config.yaml
head_dim: 32
d_mlp: 896
init_std_up: 0.0415
optimizer: "soap_variant"
grad_clip: 0.5
dataset: "wikipedia_en"
Each number is 128 + 24 x the weight over its row's rms, rounded and kept within 0 to 255. Layers, rows and columns count from 0. Numbers have three digits each. The size before them is the row's rms in percent of the matrix's.

# q: layer 5 attention query, 224x224, rms 0.198, rows 0-63, columns 168-223
# k: layer 5 attention key, 224x224, rms 0.195, rows 0-63, columns 168-223
# v: layer 5 attention value, 224x224, rms 0.237, rows 0-48, columns 168-223
# o: layer 5 attention output (transposed), 224x224, rms 0.202, rows 0-47, columns 168-223
q0 089:132109126134108118136159140146132109116183122166133145167130125111163149111134122156124111110121137113116163146131117142132143113089111148108123125106068122101128110148
k0 097:142120115131131150147119148083124167149115140150079190168143101126128167126143136103144188080109118141132097112144121146140117132128137131164129168181146167139116092130
q1 080:116125104103139103142100115112093115134094097157154149101140102140104170129135159135126140147142145133148141165090141137145173117119107147133161137152170175120149151160
k1 100:152168134124128107092118109161161128099111118155088138165164087116147135135144155148137117105119097129112123156118103136099111118170115135144118162096147161124147179099
q2 084:140127143121141079135155135107088105145143116137112181134152124118124102099112118113120123140118132154143125153142116165142128127147111127106160081109106121083143097115
k2 091:129111152155167119151124156114108122117119109133113114173160144110121161113125114144157129141101127164126110125124124074148119129104084180148136117108085121111130135115
q3 090:121119136125097109141143150170120100165125136090116113130126102130127134140115124153099115074123104128100116142131129182119148144116129156150098111123111115159094166161
k3 095:107109152119133174122107080130131104114094113143168103122121129053129163103143149121122154122118109118178109140122142151139115141074108187182137098108129109105108088094
q4 086:142154096113112116129152151152161142135115151121131082138141119113093144120147157118136111118111163135105114131108154095162080183128117178095120152122143139130114109131
k4 093:111170098184126129154157105138112137101134137117152129091120117138132128155137129137167128077152117133146151140131113135145117132148104140121159193123066122091121141111
q5 092:169124160098166092147102164139099121153081095165148122145135132117161118122115157107128087069116111161118125146115100133139118105098119153119138091122155111123145089157
k5 092:064145122120167120118113137135135126124096121164135159127110137133131125073143148166143147114118092148051130132140101154152121158132115134139108136107156136149152099116
q6 081:139125146154105132138114082155124128121060147138141111129124146144163125097131153119161134174146127111129105131154108139156108133151093146135126140160099125165130143106
k6 089:112111096113124125175155149109124147164075167087135103161125080162123147113107115176164108139154097119160151160124133161132127118160133151119102114129155127149092152142
q7 082:110206113128137122162130130134130115136110121156120126107115142143086162094119102125097149137137148124128116135132137114113123170147141119161140124117109142152164155131
k7 093:114125102155160080141119166114159182153130149160077168120154167104085124129087178115096102117122126117134130110126108127122164123146149096139121107111159111104145137117
q8 081:094129118097108149145131095136115126177111119131181131151134094156132128122074089133143107115125182123118152120125136164128171106137121147136104132143133106118119136123
k8 085:164119104123179150131111107093120126132118128134149157165130144103159134127123124132145168122121109068142088102090133151175097108157053122159137119109099105150172157100
q9 079:167137136121123127117164149087066114120109140120159162143127087100136106111106159124148171189100126086156136112164132094162132067103126100120154116163138150114132107133
k9 086:131069125181109155141142101108153099104119168082124163098130112088152150147136123138128139135134157096110128118127182135140144087140131081118138114123121133134115125121
q10 093:115136118151136108139147157149154140145128143136170087148144110144107129117124089083133083125157127112108152161152070154145139123133137128135129127158147105127115104118
k10 095:137140094120144154086103115115180105137081126157140172112115159177138138109112114143142157181130146087146147097118082126121132110115091143134109196146169134114103121115
q11 088:146093116119172139120131132134146147130166144161163093110128145149154121107086163106151097056115103177102115160110167110141165137132109177137131107139081098083105179104
k11 095:130149147146128105149128199157106145158081129135153127185100173115134147131119142115124130108143136103153119122130085123160146101128097109152119106139164131131109129108
q12 089:133139128101186116144136168151123117134139103172088112074129128141148134131112137124127140172111142144148145155115214148156104130134107177111133104110128111163083161143
k12 099:146105106097156108137118103150156125115175113145070155141141125115108128127162105093144110137105100085089102136132170164113132105146116120115161112085108147130108166115
q13 083:112103121162144143173143120112058137122148129165152168099127078139118131130122174127157150110101111181097123171163127137130127118071158138104138127134125122128100152141
k13 087:160144127137108150110119127138119167147179133098134171111052101100154125148110106096160191115073122095182084153168151110126131126107118136117134090087107145118087128161
q14 080:127113183136178109121144147127108130116132138144153178096129107115114132136096163134119100099133122155133140146137160105094100100151145108126116109132112138133128061085
k14 085:123117148132167110130146139064115108137132137118119139113128142091066093135090139096146167109158154103084110134150112113151150095145111100158143155127124137136142089136
q15 079:150127135153163098103146118104145113094137149078147129128134152150125116149160120147118146147137125106158164152163153166115157103143142096143130153123122144129136120160
k15 092:129162116111138097119109161183151094136103187107131172141145117147086128132155120083154099151112120150155174159165136134127129117174111121116175132098111139106119109101
q16 080:130149116147093136145145157132128163143145109147157160132109223116121146100111124150159143168106097154088101153125127163133122137152171093179146117158112097169116119116
k16 093:141148126119125139122116109155075120163130162110124142110108173126103121156165080151114161138115116110141104148138111128136112168124147116108118152137161102113110118137
q17 085:131106126138128130138138123099120187130113097145126110144129094125158162116129166109152160094111166148163122134077103108092134130108163122109099082098101124162099115135
k17 089:124158137118114148143132125142129186079097105104097131153096170144153089138169144135123120092146141113127110111090104111099121151126104114092127137126145096131152128120
q18 084:136128160126110159173087141124130131158095124119128162124143126143129132153176135125097101166066121105143136168123123099083120073133106151144169148150146065136132160088
k18 099:108156095116142128135160180148148156103148152178142148148121133136173145146157186156146118133135113108161108131188151167120159131138145135125144160148103129134087163108
q19 081:156107162146101130129113151163133102115142162139129129139131131118151137093116166087136143103103135102096109141132171141111122130150086150145113099120108146115120174110
k19 087:132109180166161125147140160143155145154111152123147128120142142109169138127139145112149139111150162120149121104136180136134101098163112126131143114185102121124130117098
q20 083:141122167134135154102144157099141137173115114095158124134141102176129071134135122125124160143128090143081123125142160151155165128131133117171136146127095142150120103127
k20 087:138101148158164138105126166135155155095105122162157143136106147147123121114145105127144170164113112140139125139175107167127132116169189131110140111150103147154094123122
q21 086:097101134146109128120070082182133095154055136165140095155105135155116125159125142120131155110139162117139135138108103091144109096148146116139134107115126135153119119149
k21 092:088166085133099164112172081110142106128121137131122154162113121210136150160139113125131114151139154164137150161114099104163139146156111131124143138125131112130140140141
q22 093:130124121136139152174097128089133159115117164141110161149121165130117118159083105135115126089135103112100093129166083154145110137127146128120103126155166170162131199104
k22 097:098105116114144117153130139152136153111111163159069081108145140128133109101058129147120119110130127175126078127151130098146125142116133153108088099104117155091112152126
q23 089:148121122162109116135156061161123121186103140135201149129100118126167098120125123131124103119134140116104115140095112125112084131093140108134133120152156140176083101170
k23 094:121143093106162158097163096128096108090053148155125118107140150173137118148165124145133104102096154169139148133107115161071153149142104106166134098120115152106121092147
q24 088:109092140144183130133154143134086133141156129108148185112124167160100140168119094088116077113099138123088120144136155123135173104093129092147164129126141124136097167130
k24 086:152140149088154156116183151126137150121139106121106124121142131105123086126122125118178138120096101137136117147089122096148168140138159142111135115101126105089092130133
q25 082:134158127077096185126167137142176132133139109186134140137116079130148108140131121145126166111129157102171103096111116162112159139164139087113134135127133135145114149144
k25 094:111087157136126112137100122117091118127123129135150164124143133125156147127145133157079176112091085103103156105116099109124139118122129075094124129118133108134095139146
q26 083:102116076131149133164093135104120181110173117149060115114157109129092138131098119127152126127131154156121122136128111150131142120139130144158145138081144100108122100146
k26 089:122162126166146150146100132128185122112132138129089107121133138133135151139126095137146157115154118138121126105117113194106112148141116151129109056134120118135163132125
q27 082:149134175148109112108077148122118095187086146097125120154109136112106103125120129136149108103153108128099145139145121137155135131123144166104117141103095134100139149106
k27 095:097126133122107115138175151134132129163116134103152147118108091108150144111123183073156113100149119138146151149120127159134174101123140126108077110156114111152148112089
q28 080:151080151129152110120175171139098090147116100130154098134126087146125073110111110146132126138108150129168108128135129148143088117124087149100127091121130139160142132089
k28 089:130101147143134095128139123134143134198122087135159123102131055120093111128130103149153167102098144132119118140176158161117128137184124136134143065109130101153124099121
q29 092:113148141154163149137141111121103167100186121154106120120123120129107192107106153105140161139123099144127116136134078113135113132143108130175103130126091133081140152138
k29 090:144158153144084128161108146160110137157082153105125147140161114133087119150135140125096092055095177139101144149101113134132128163163093137081111135111133158089124149160
q30 085:143119146114144143133118135131172106149091109138147126142104126167135101133133133189103147108147160114107147098145129159139078133156174102077117110132147114121137128165
k30 089:120122130098127105131128066083114125149123118166137121125099126155114153146096118130180170124148163109122129108163163110153134094149112117102134102084133123087127111106
q31 076:121125108139133128140117119100138144115067137128097118134133117127153090130149129159113137111102145145092136117110151151105084137083089104112109108084123127122188137122
k31 085:150113100153114096159127095092159181130133043154142150121134152128137168121105135138119118131155120111114137099111144147118127150134115122074134122078157102155199100165
v0 101:124122124176114160131128097084106120140064142143154108180133175142118116132145106104153138101124159136109144067156108110091100110162131121136117134121156118134138161141
o0 099:152105120121145098131157134096126147144126105106131146122113114158146180139123089127114121095117133160128109122117104132115106120134190094125117108138127090111155144118
v1 095:125142134116074150096125123122155134150148145081138122116115122197142138145130119131130109142122132152073110152086121115115125114107131172123129074152133177109158109113
o1 094:115145115085150126107081139136081161119127157159156118152119130136129102157110142121140108166106146126103176120102139136141140159122087079125111127161117098171150124143
v2 112:127120155114140070142132124149121107159128126095091120108111113114131114149119107131108096124141146121167156126084133149113138128107163186125134154114109113132105121093
o2 103:138127125087140118172149161155134154108109130163108133128125133118145137141164133148082110130121104091097122139152149152147090100117086130098118089107174112137116142157
v3 101:125132149181110130117115125163110106134103141111165123126084163150170148129067126140168142118088141132143141131157088113144137112162110123130113123115113098118121129140
o3 103:103113140095121167154145134132083115150140128114164111118146111094143129092127162097134122148140109117103180172117145119135132135120125138134127100148143121129110128130
v4 090:116167141116106134176138093142102129149107106135158124151170094167147105143108125106149093112172135110115153142140120114116128118118144156101130133111101150113127104119
o4 093:131136157109142121100124125155097144146139114124096172161115129116159143112127085153166096129123150161121103104110185146122164105169059130132128144126136122160142110136
v5 079:162182128115145128093114146097134111112127109165110128110134111105105094095155122112150134153144129141140074117142066128160104080147131126100143138089149123134130168113
o5 088:096142100152139135135143161101121136107147133139133123131144131159115111163077121164112120161130107120135086121132132139111106121101118138127124087107132112085161125155
v6 109:142108150124130185110158150091110114128138142161146095124093119142159098135130119104138148133082140143097100131156122117115162076141151090164125093115170142152100183120
o6 099:136156124128114137118130152101125126114103125138136134145144090127101099128063118116133176117152119147115146115103131144111116089057113090146146122081163103145154123115
v7 079:123135120136110166128138114150129148121102071157103121147104088127172083163141157113146138178122121136107118143140140119101118119164145147138131126128090143133114105138
o7 090:132116111091112108088153102147161126092139128120136139086147166086158137115105139130148102112116123130117116159164141153132153124121126126136139133129134100111118106136
v8 097:114161097121128181094104117161151101108125171149133144149116116143168157102153152087122130114113145119128127167141102115139083142151145103161126127152140168120110076149
o8 103:180141151100135121144097102161108148079101098136128124112095137160146117142144128140117093132138121155146164150116151106104180145078161103111127145114124142147137120144
v9 088:141123179196124151112132131215114124159130141096156114113108164128098117161133100161119160126100115151126124116144147120152120123176102110137134125132131090112074117119
o9 090:124118128132118124129104095084140156145161130125139141150117149159128137072099109134133136109091150134134168152119147121153124148153167131169129142117093130121152120131
v10 085:123120079134112133131100129154093135121122138124124127090112174126155117129121126119124127159147140156111124172140111141127155159100086122113123156149083177150133156098
o10 091:150099148107150101131165146145142147131126114124145090088122142128136141182137104094177127145140131158198148113127127112141170137131121152125150133165135137109162163119
v11 102:179121134123152126071129132070143108150173083123106145100147160080114098118133138133162165214128138105119112100132144134129165119088160125159132129167158125154161121141
o11 103:112143152135125113138110151142129116117183084120149151096129153121089159118119164114143072168100115118154106110106124085150116115111112081133140156131114132125110134122
v12 089:144153101110098109109146132132138110124145118122132084165123127192154132118163079167151157133153155130104143120147099115127133125145127106133137117090136087073125118158
o12 094:105095166123133109168120118100163163162108181124137129107106154093156161128145140105100106123179115144091187127083132155092116161109113143135104109160128118115155071137
v13 095:107133107120075151149101098137140085131119144115086162123127153113192132138105121091141120144132133150137143152108073130105133151136162170147136146140155114137145125152
o13 099:153141150109132109113198132152169135128136095149160131119130118138110130099153174124139094167146121121167147151104181120146131169084118109168139140110159101122116133128
v14 094:100148104139133128153118120122134110151084098126110129149115137174148112166091133113167130119107117155174138161151121135127118118163112182119110114102111139136066142124
o14 099:117091144100131155130150124150097169115137109132170139101117156124150052116128068135125093133111150097097132115123111128142119124122126124143112140147128137126132122124
v15 096:122114129094122175128165085087138150158141125129127126189123123150155112138092174131147098120112150144160091119096114155134139153138104142121125105148101166149132163072
o15 096:095117131161105148157135140168123173131119152138123139112137109129094132141135143139130157145138092164129079127114140117115116134166122093161175135117126096125111127126
v16 086:113116118112122129101121124163138115099126084137127105146125096102203104174127137137152125161125099100170127141143105145154128145150168100133114087133147117173143150164
o16 087:141117127122112164142138097154095105126140111154168158157135089071106113128093134113148124132086147165071119138150139124110102127135099188085142143144114111152154122118
v17 086:129087102116090120137105112164089134104114164134147152152158112119115128131143111084160118159159114168154136129147108102149097141130112141071101104097112159112102112113
o17 094:123137129075154142147128099111098123132109109122158091113122108133129125119135141138079113094109159143127148111156095156059186134150085154150107136140104087101180136103
v18 091:116163165120134104116138110145141126145102140121113135123137146108167102143134120108076059127131148151155164126107136160126129154116161130127108134095134178152134099100
o18 098:168137147122098115171107166164126139099108155135108118133145066157132129131123089102121107050116118135096093168139116128108116100120139138136137166112135119132111164137
v19 086:142142147114151128167118126089128122143141121170090106162207103132154117106155136129159145117130080117126119107177145133153118106127177191122136127125090099072150140118
o19 093:145173111087086170103115130152157108182114139143140151117064188117119115170090111179135122161150113129109095148163116140104122150129144083124145144147147153151095108125
v20 107:116140105135134168152149097091130113125119088162120086140123156124140097152127081120175130137108129165108109103177110102142162145136113132078138097103146099108126176125
o20 094:113107151125116133145120139101114151132178110129097203118147095114139078100135104118153124149090159107125106088105115113112119101130173095137154150111119125120143144146
v21 095:125121112140161102161109127115113136136137119088187164081096158105133134113103143101141108149172153138141189104119125129114107117125092088148116137120087132152136137125
o21 098:131153125169122118126111169143082132147135108106112104096144110174085167114158131174116140122128140141130120130114163128124130177115075126105130127108127131120142139172
v22 080:108106112104099162105134116155120073147139093105148158146121116123146096143119128103178119153099155110174145163179098124136085108135139090133123150115103166158106142129
o22 086:125098147125129141128138142147092135074145129144154116084139078075124154131116112105125116153117140148122115145128116116127153099155147145140133069138167113153093108139
v23 082:110131135141108111105109149094157166128132184147119113161114084154178132134104119112165085138165128139102112146110108089104127136132130139098120111118134130089135146145
o23 096:114128156145130128139108130160115127145089138132136112160086101121104096131155099104137137073107142128165109111131107138121147133082094106103163098124166113143140139184
v24 083:149129138138153122146148142136187117123082155121131111121129117132161102147180152128101078142111115150115099156115161088136121102100128152163137145138134167103124116146
o24 092:174123144137090153131113150099136106132103116124141177187142173087131132146125154182140148116109089127138111116169111135134133153146115149093162118110174071111073144083
v25 083:116148176177154116123148108169102154120111140117168168172152118117113136135157126114174113076130113127115140159139092126114128138102092104141119125109146157080140084112
o25 091:158133119161118151104092123121126118138074145102134132123143140138156125139110112096114149125127142131115140116090122118089133148140129104115151139105117126167122163111
v26 087:105093130132108159129152124089145109163138178144134108133115140174141147102148131185122114159133136134074120109111180136119079109151141117155171080146150112141141153157
o26 088:163111159102134113104135184123136150102184109135143155136129123100126102095115118107122133095159112103113119132117126098080137163119107148097117073132099117116121077114
v27 096:146116123120117133091111125114138118117161110126137130073131103153067099119127137092154142122123130116104118098127112154112131150136115105146101118167135122163142167136
o27 097:096113122160160145148139173087162153113140108119075145107121131104103157150122127152127119120125147199113149093082110075147112096113117130159149118153120120093119134121
v28 079:136130102132143158120097143149150106147109146149130157145129146136162124145131111152119117134122141157137090166163116124127095118174148149137131117094126116104099123080
o28 085:164166143134087131150137103151139159118100136104124127169076133129107099121139154126100163099157088132088150139122151121180111128118145148165129154155148114126136154186
v29 099:127108114146148110153141153130138114089155094138130141112126137124070118132110140103079134134072115163116110131075147139090114132092111101118120103094150132149142171123
o29 100:107101141114093146141132148147145115141157106129153133126151105142172138120155136150156141125137114089133181101131103111153151081133103138136131160133138105157133137143
v30 082:138080128118122154190133085112126132130146144123120136058111131146154138132122107142123147124106104108198085139139143160116142123118115169123107120132139111133132142121
o30 094:134169138108176111133150177146150136120090143161106110139132100093114151112166122118097166175140152074113128120136131110123099140148160096151116135140132146128116089138
v31 082:171082094110133149129117110171115151134152104145064116146138124107164105137182157119138117125143104134116142165164163150148140123155120142155150108100113138135147151145
o31 093:138149120143142125133153140136139128080117119128142122102133154134153072132091136170106125116123139122149091136116122119144125128146192140118099116140152150171129113164
q32 091:125132134148137120139124102113172134159069185140068143109136143125113132156128119189153084159158110164132147137169140100154134106113129096152104155123160090113133152137
k32 100:120146132139138064100143112067147166171100138182121144096150135127127126137124131161130125118119079116117134134143136118143154087179158155119112152121130094085155171119
q33 100:112148088101161122127155095116140151117146129162147102179102104142120127122114091142083147122135124110076118166115130145153137112123129125124125093155142187181147105162
k33 108:126174110119156117103101082143175171131134154181115121170176105141087103124163128130150134141083093117123128156158110139111114122108129134133103109110092138124169166160
q34 110:140145115131128147107121162157129147155111149126163082145139157104135099109140142150134143045149090144124145173114123141131082148100181137115083088174127144129078152119
k34 102:077145102133153157148121126150133153120111134147085087114104132138121163069140175137157125121134112136156175109120099121141096156150191100145119107117119131103097134088
q35 100:138138117123123130183130123133116136126109077174091138144131130170115127143105125140114114131128124151141136077113142140097108100120130130182111162112090160122091135136
k35 099:126129171146088132125104102128125144123138124123070077150157175134109107132127120108125145147126118183086127136169118115111107137127118123154110160103151120174129166123
q36 093:144127150138132112097126176156115138132125132139130130145153122157137136099092128134179151083112112152089164159154152147110150122115121127127138113087096109113136148115
k36 096:161156119104160135169125150193086110056127099131123123123131134141109131117134104159147156121164139122135142082111119080148127101097138115132127092141127155141131145137
q37 093:125142118158112119137145119121103152097126087147186151148133111116073148128138135112125105131161086175126132180123121089139117121145091107135184106101156095134117127164
k37 101:122092138126163111117129107114135085172135143125174164146125125101134126162148160131102130189113184116146150109118076102128119134099081158166182128098126132098094131177
q38 097:106128150108152126164107122165064082138103166084195130147116131096121127094144099103104098179152121084136124101127105143089123112183121114127105108154136123104116072095
k38 101:147109092115104129151127142166066101151123109145188117127145128103112114135138161149149151168127094091107091126141104164147087105148112127113154107086111086130167112113
q39 106:150139136120129163137119154140124144144134150100160134155126146127132125171155119175105117093138097132153177102135132129133115147117139127105108111139130100101093114143
k39 102:127108135108094131114078110120123086153140112096135124138105106132126112157151076123127155135157089125136200158117122168143079097123134113113148114116173136122150109133
q40 092:118124098143128105098136110123086132132096159107156149125140085081113145126143120160143139158125142176132109170140115116098172123130160158120154179152101088098163099150
k40 101:136139163139135128086121117141093129108096156121126187096131141140104130098142121154155105160131125149161114159133133131125142137116093118110137131125110123103177113148
q41 097:133112140086168127126158145145170123118145124078138141156153168137164074126127131105138109134159124127130146132100148139159110120120109110103134151129113104156175099124
k41 102:089121122105103112129127120129070085118125108144175116096144136171132132121143121104121090146119150148148130112118111082158142127119089152126092138104105114130146094122
q42 102:124119104138122131133106132123160108138143126106145077115126126165103125122154104144122100083146101140109164138101070137172147144101120127097150131136133105114158128140
k42 101:117125109084109145125117120135109086151121106176117138172112098135125162099100127095136094124121143118119145096115111127102140152110144114132125123155090103097107103123
q43 098:115114153134124081117074115116143135140135139118114123122111125134115136121135160109096121102125151127101118109095181141117090172103108148095147141154110126128144134113
k43 103:093160112146122110161114098113143161110139154117141175141176106152110162119123121125162142125121096152109106141104094081155072128104150106103141098136142142119164183149
q44 100:126134127141157160118144127128128116141155117111146137103125168130120127122147125153125089019154148125129145143168136127164130203072142165133114110073140150113115109132
k44 103:083141106134114163119122089117110122114137109149136093090122098164141155095129146111116141113132146144130109147108106125134117140156136153153116126135129113094132082133
q45 099:131131094105139106142136156128116150121126134138123116112141096123105104146126115133141112108134061144165140115109125176168127110089160160127157119116134103143097112192
k45 098:164146107129132151162123141126127154120109130093112165160141078089140123155160121158139115152137110171132130145070182118080076143097140130126126171134141108131134129122
q46 096:166129109113123146099124155115113133152115103110150111114146134107120153141118113131148101071124108088149116063145141129161136102078099155152128153115138099123141164088
k46 100:077111128117133138135142133159154130130142172104114074141106169116115164167153128085118162174119109087130159126103100115139157147101191140121095161149177111129121133105
q47 097:151115131116172119193170126171112139122136098172119124100139093151124127093110124103103131159133106166138099150084172115125122075084103108161113070157135156117094117152
k47 110:109101125146145152127168117135146155141117135112155141114116116143121078118115138167152119170120157125104089124142152138115099134137168116176125128076138136164143116158
q48 098:107146187124130121137182097088081097119155107086092114150145167116180155125140130111123097124159136097145091156112113149127147103127137108114141138112160159101105160117
k48 112:078131178128150142140084128098113141113056115106097149147171186121178134114129148101112125068150112159118107128132095166069126112173092117125142111128128144123131155099
q49 096:142111119137118147113119140122117063137127110135160138112080126128107150123108145089109120102128133135141132129132138147152120105127108087127181128153130086100138142106
k49 101:107101152128129149091117143132122141151112164160119117149121111153169162115143134138140127146155103116132141107120105145117111159116102095204156165113113134127165137115
q50 110:147117108115147142137094092104129097163142089147123104088132079117143171112142107151133149109120107118133129116161121133150103134095121149099142133113155167122123149125
k50 099:117110135111142079119142115069132110146144110154161127123108138129176134110082127153126158136123156146101142096133090125133145135102159151114089107091155171139125114176
q51 104:123097155141132102104100104098138139102131106097126148174112120092118127127109131117151114142118118146109113165131195084126158139116141134172156152152112135140157108096
k51 107:104126149142167125118092186129142135161078151095148120131126077132147129133122123079114132129149124129154137130137100084165127093128136137153108132124144110151131090091
q52 093:107105160147176122148099153149134151107125090134137146128067119133107141127088091143141129182141121072116148144141085099149136086097120130145152140127064124141129145125
k52 097:116123158121150098149145151104083118118124155111107125134148098150137116124108101086120102090114139124149137102119133111136124115164170149130167129159113138131116180157
q53 099:138191122125121184151125168084113105141119129102085126140148113130101143146135082125111144150142147130129127134118154131128145135124120098111150164093140135105121129125
k53 097:160135130087144118120110129110102142143122105164152105174175120127138156120128096103155147112141125073139118126085163096156125106153144119074124113139103100100105148138
q54 109:159136137133139139140112144145143096200086100123145116094116118156133113155148133118145205098090121137148158154104095101146134127113136117129169125154170191166129129130
k54 102:139118139095156155122157128167105122119136090129131172120091160142127104128163100159091100206122111185126142141161128091092135094081136136184118069114132138128103138095
q55 118:143138129156130117100127171102156098157107136096166104157124151155120092132118104116079122077135107132120162110198148138133136119120144175143144112129113167118130159131
k55 104:139090136107171078140173100092114105121134124106133136120130072127126140107123122120138105147132125147160179119139109158131141056128160109117133150152123121139190093109
q56 101:111143108163093166123150119111123128106141088146123118175118176107106071169085116109174125152138138088126112146108147154133129098145152085111137178157121138138098100156
k56 104:114165130149169189139159128101119136102171134134131126131100181150158112120109136105132142116131138113175159136129130185117110111123135062111116153091109118124101129139
q57 101:103131130146106144149106117088157169109165122133118177123112106136103129115126172147143060137140110155144133144153140106118119134126148097118118147131102160117121090106
k57 100:131129140170139147117171123083142157179140119084126111134104132160137145112104127090135122145141127093160131089131093101133165144135154130130124110155129149130113117136
q58 092:140116179135109125109096165129079147117114117156111124135117115138135115133113129124108156142133107151124114158124138167134129097102121112111142116105146135160192141137
k58 100:141106122117168152115106116131128129143094124151117139142156161135145133151146121121096133134150125130104109132114108139117138095116125078132162110119121151142124140110
q59 095:116120113119101113121138119113166169126059124161158090113139181093137115144120122115116164108150108142145144125128079161105152141114127109138130154123162146151073148137
k59 100:093099130107106123080138162113109104115067137140162126132153150127095126166105106137130149124142141127155112120148118152120138120137107110143106092082116151153126113116
q60 094:130133126122110120162108103097126127132167131138104168126147178115147152150153103152147090136123133138099127107163085134131083087134156118098116122166146138149131144127
k60 100:151139143151092122141128084127143112090134093089112121149128108105148137148134106144145149144128124128163152129112078115134120141139116173119100109138137128068127116167
q61 100:136116146120069167140164126149131135152161099074122119113142100089120150125169129137148151067120098126141131123111128133169112127145155129153115116138140130115089124119
k61 108:102114136086105141117131135128117120099120151136122113123123127169114121118139086124156156118086120133102108140128129155144139153155143152106122081116141111163127093084
q62 104:117117128143168137120087134123145144101125175114121115131131140135120129097125149108104127117117120159122089086169102140136094170134134133112159107142145125158148167127
k62 107:136088113131108136141103110120124181146117190140103103092101114133097153145090119148084121151148133091098159137172114111178132125114203104141134087120152089133152134137
q63 107:139130159135112141166100129138147122113124139122131147153159143078132097149119140128119136167157138118135123138098174131077079159156140123149100155100120119140173090124
k63 111:167119134143163142169088136117150135122122177114141087156127149130125142142144120115096153149154115140100138175155127147164079149101094138119078168152086104132107124177
v32 099:139149119151138125131138103120185165167116121086140113126101128134132122162103135123114164095166175165129105151119142136118156107104120136098092136116129123093128136126
o32 090:100128126162179144179138135127136145133119138132127152102140128159097153140147143122140115093162132153140118149109109103075147130114153128129122126144134125131130120124
v33 094:184107129095116114129126131104136129148147114156105126139154144105166128102118136089178128138082154126119128101136119135140150094129144152149126117168154118129107156127
o33 085:109069109101135193183082093107148165128145134135125131103112147134138159130092096115146128131149093093124136103135131137132128137080123137138118170122166127080116116144
v34 091:138131083130131126170097116134170138118176129168098101126087130123107139149130119108108118145166135114136078076110155106164134100125109149155147111135122125160160103163
o34 084:109177124157111109076147143122142110151107127149136167106151135125141149126139095151132143181114134119165113129098096106153112137146153064123115132118142142127131102103
v35 099:080101118164124123109115147156139116129118107134120109147146132115097129103189145120121105098116103099113134164112128145130096088131108122120113098061148146121091098137
o35 084:166168092114128105122097114154129130131125120137133104143135136131120081148114147157113125105126113069122117182162139126130142124128088074134095144119139139112145132135
v36 087:152153163103145158131173102150136106105098135144134133129149120153167129136100143152146133146122197117137130141174132142091104110120119110115130142114137113141106128139
o36 082:127146119143134125133109088149086096108081114124105125123093100108163164143091098136093143123096160097119116123130126139123073117141125124124147100147134143152112126116
v37 097:112132132117130144164170160124141125134143098183189137158169130098137089096106089132116126135142113124129108123139154118111132129136134117128099168149080115167107140120
o37 092:149100090147131128118133180154156167144132119156146150113150114083119145100101126122117173143128146127136113109137139105140095166146150131110172108145112123116144114160
v38 100:136107138141124181132099104145074158127093145137126125126161137095104107107121133123117110121082145150134055150138112128098128121139171114122130129131147171138110147103
o38 080:087144140131144105133119104143117133095144178144173114155151126133064078143138087140138121152178103129120091086108112151144121175110136145110123127149119125122140103146
v39 094:106137119101167121125110151133117136132111139119120087114124116126120119166117146113160124106117105109168069137140106147112127144132118145128139134152095097158077100111
o39 083:146133090139148148151120151141118136081114153113161126144090066087127114156104106115065138090156098127121146115110142121171099110097090121143134127152100097173117101143
v40 091:106146134149176146092151116116088120132100168125118157127149112081124101142086167130093103155159136102141129124088084167133142138123135146140105115132137135095100145097
o40 082:128098135121134135148147129091101111175108106118126170136102153119113104100137141128143080103125152109105148172127144131106116089141135118116149168140121114162196099114
v41 095:089171076150115126111085154113098128101118140164157133158146123152111136127146139118152142132129128099135119158074130128146137116156106109111105108104134139137144150144
o41 090:137101150122125122131137200154132117131120156139141086101121190131142142131131121118138130119148153133100147121081118113140107111084173126166101159149125169132152146161
v42 083:110079112142144104118136127115128128111114120120125120166099135113152106144154123147147102133134148191193100150056137144113114129168150101122102129140126149080126154109
o42 084:123147134150168121155144096074143112092108137141166116156095145108120138136128083095143147151181166116085112117155123089177177069150111138123124116155164133137131134090
v43 092:126131120145131102149198149086113103117139113132132091174126116155143137131139113177144112083107109144107137191084129129109137124109110129111136123152135127101101108104
o43 082:146143160170132133125154189101134135104097129154131125152111144110115178142138142133127132113129105150123106141103095095125139156107106159167105129125139112098133136114
v44 090:145151136174140093142157107104179104161134110133113093133128212111149136110129115140136110159143122072123176154145125139119107101148103141118084098069121139139091106152
o44 085:128087140100087145161099103124151171173159132132123113150103085122141125129131128112149142143133097143126157122145134122122145130153106113138129100140115129161122105099
v45 096:131114090093175128144125197124164109129181112111141170136130087156145137131124141119101105120153163115167150113089139093118156097128126117138114126127132114171129081123
o45 088:153132132166107103104097141111111159126119152113131140122086088105129143178080102143088114165098142112180104105131072094097147128087114180107113137144110130158106115080
v46 092:108096156113129139150123104084131127114131115141113079145109177130148151142169092131113133146123137047134176113142092135119113101149142101159149178136154150144127128181
o46 079:128131161096115101117124152123130086140082163152116065142135075156142148112092134108136115126121156131128082137136145103099145148100133101118116136118148108133157160121
v47 091:110118133136147097143131140152131105093130161112127106131124190132120142155130159117149172125156124116112133158116132142141108137159113107137129112136158091101104096148
o47 084:142146124136134133088127081154120174123132110127137099109124118134152126116097114107139150114109091142102147145110122134098100154177169147124169119130113106111105121101
v48 115:122105148127085145155116123147131123172124107138101134174136087121143109147112115179173103073116081121126120092160090139140124090099127166184135155101142125109114110156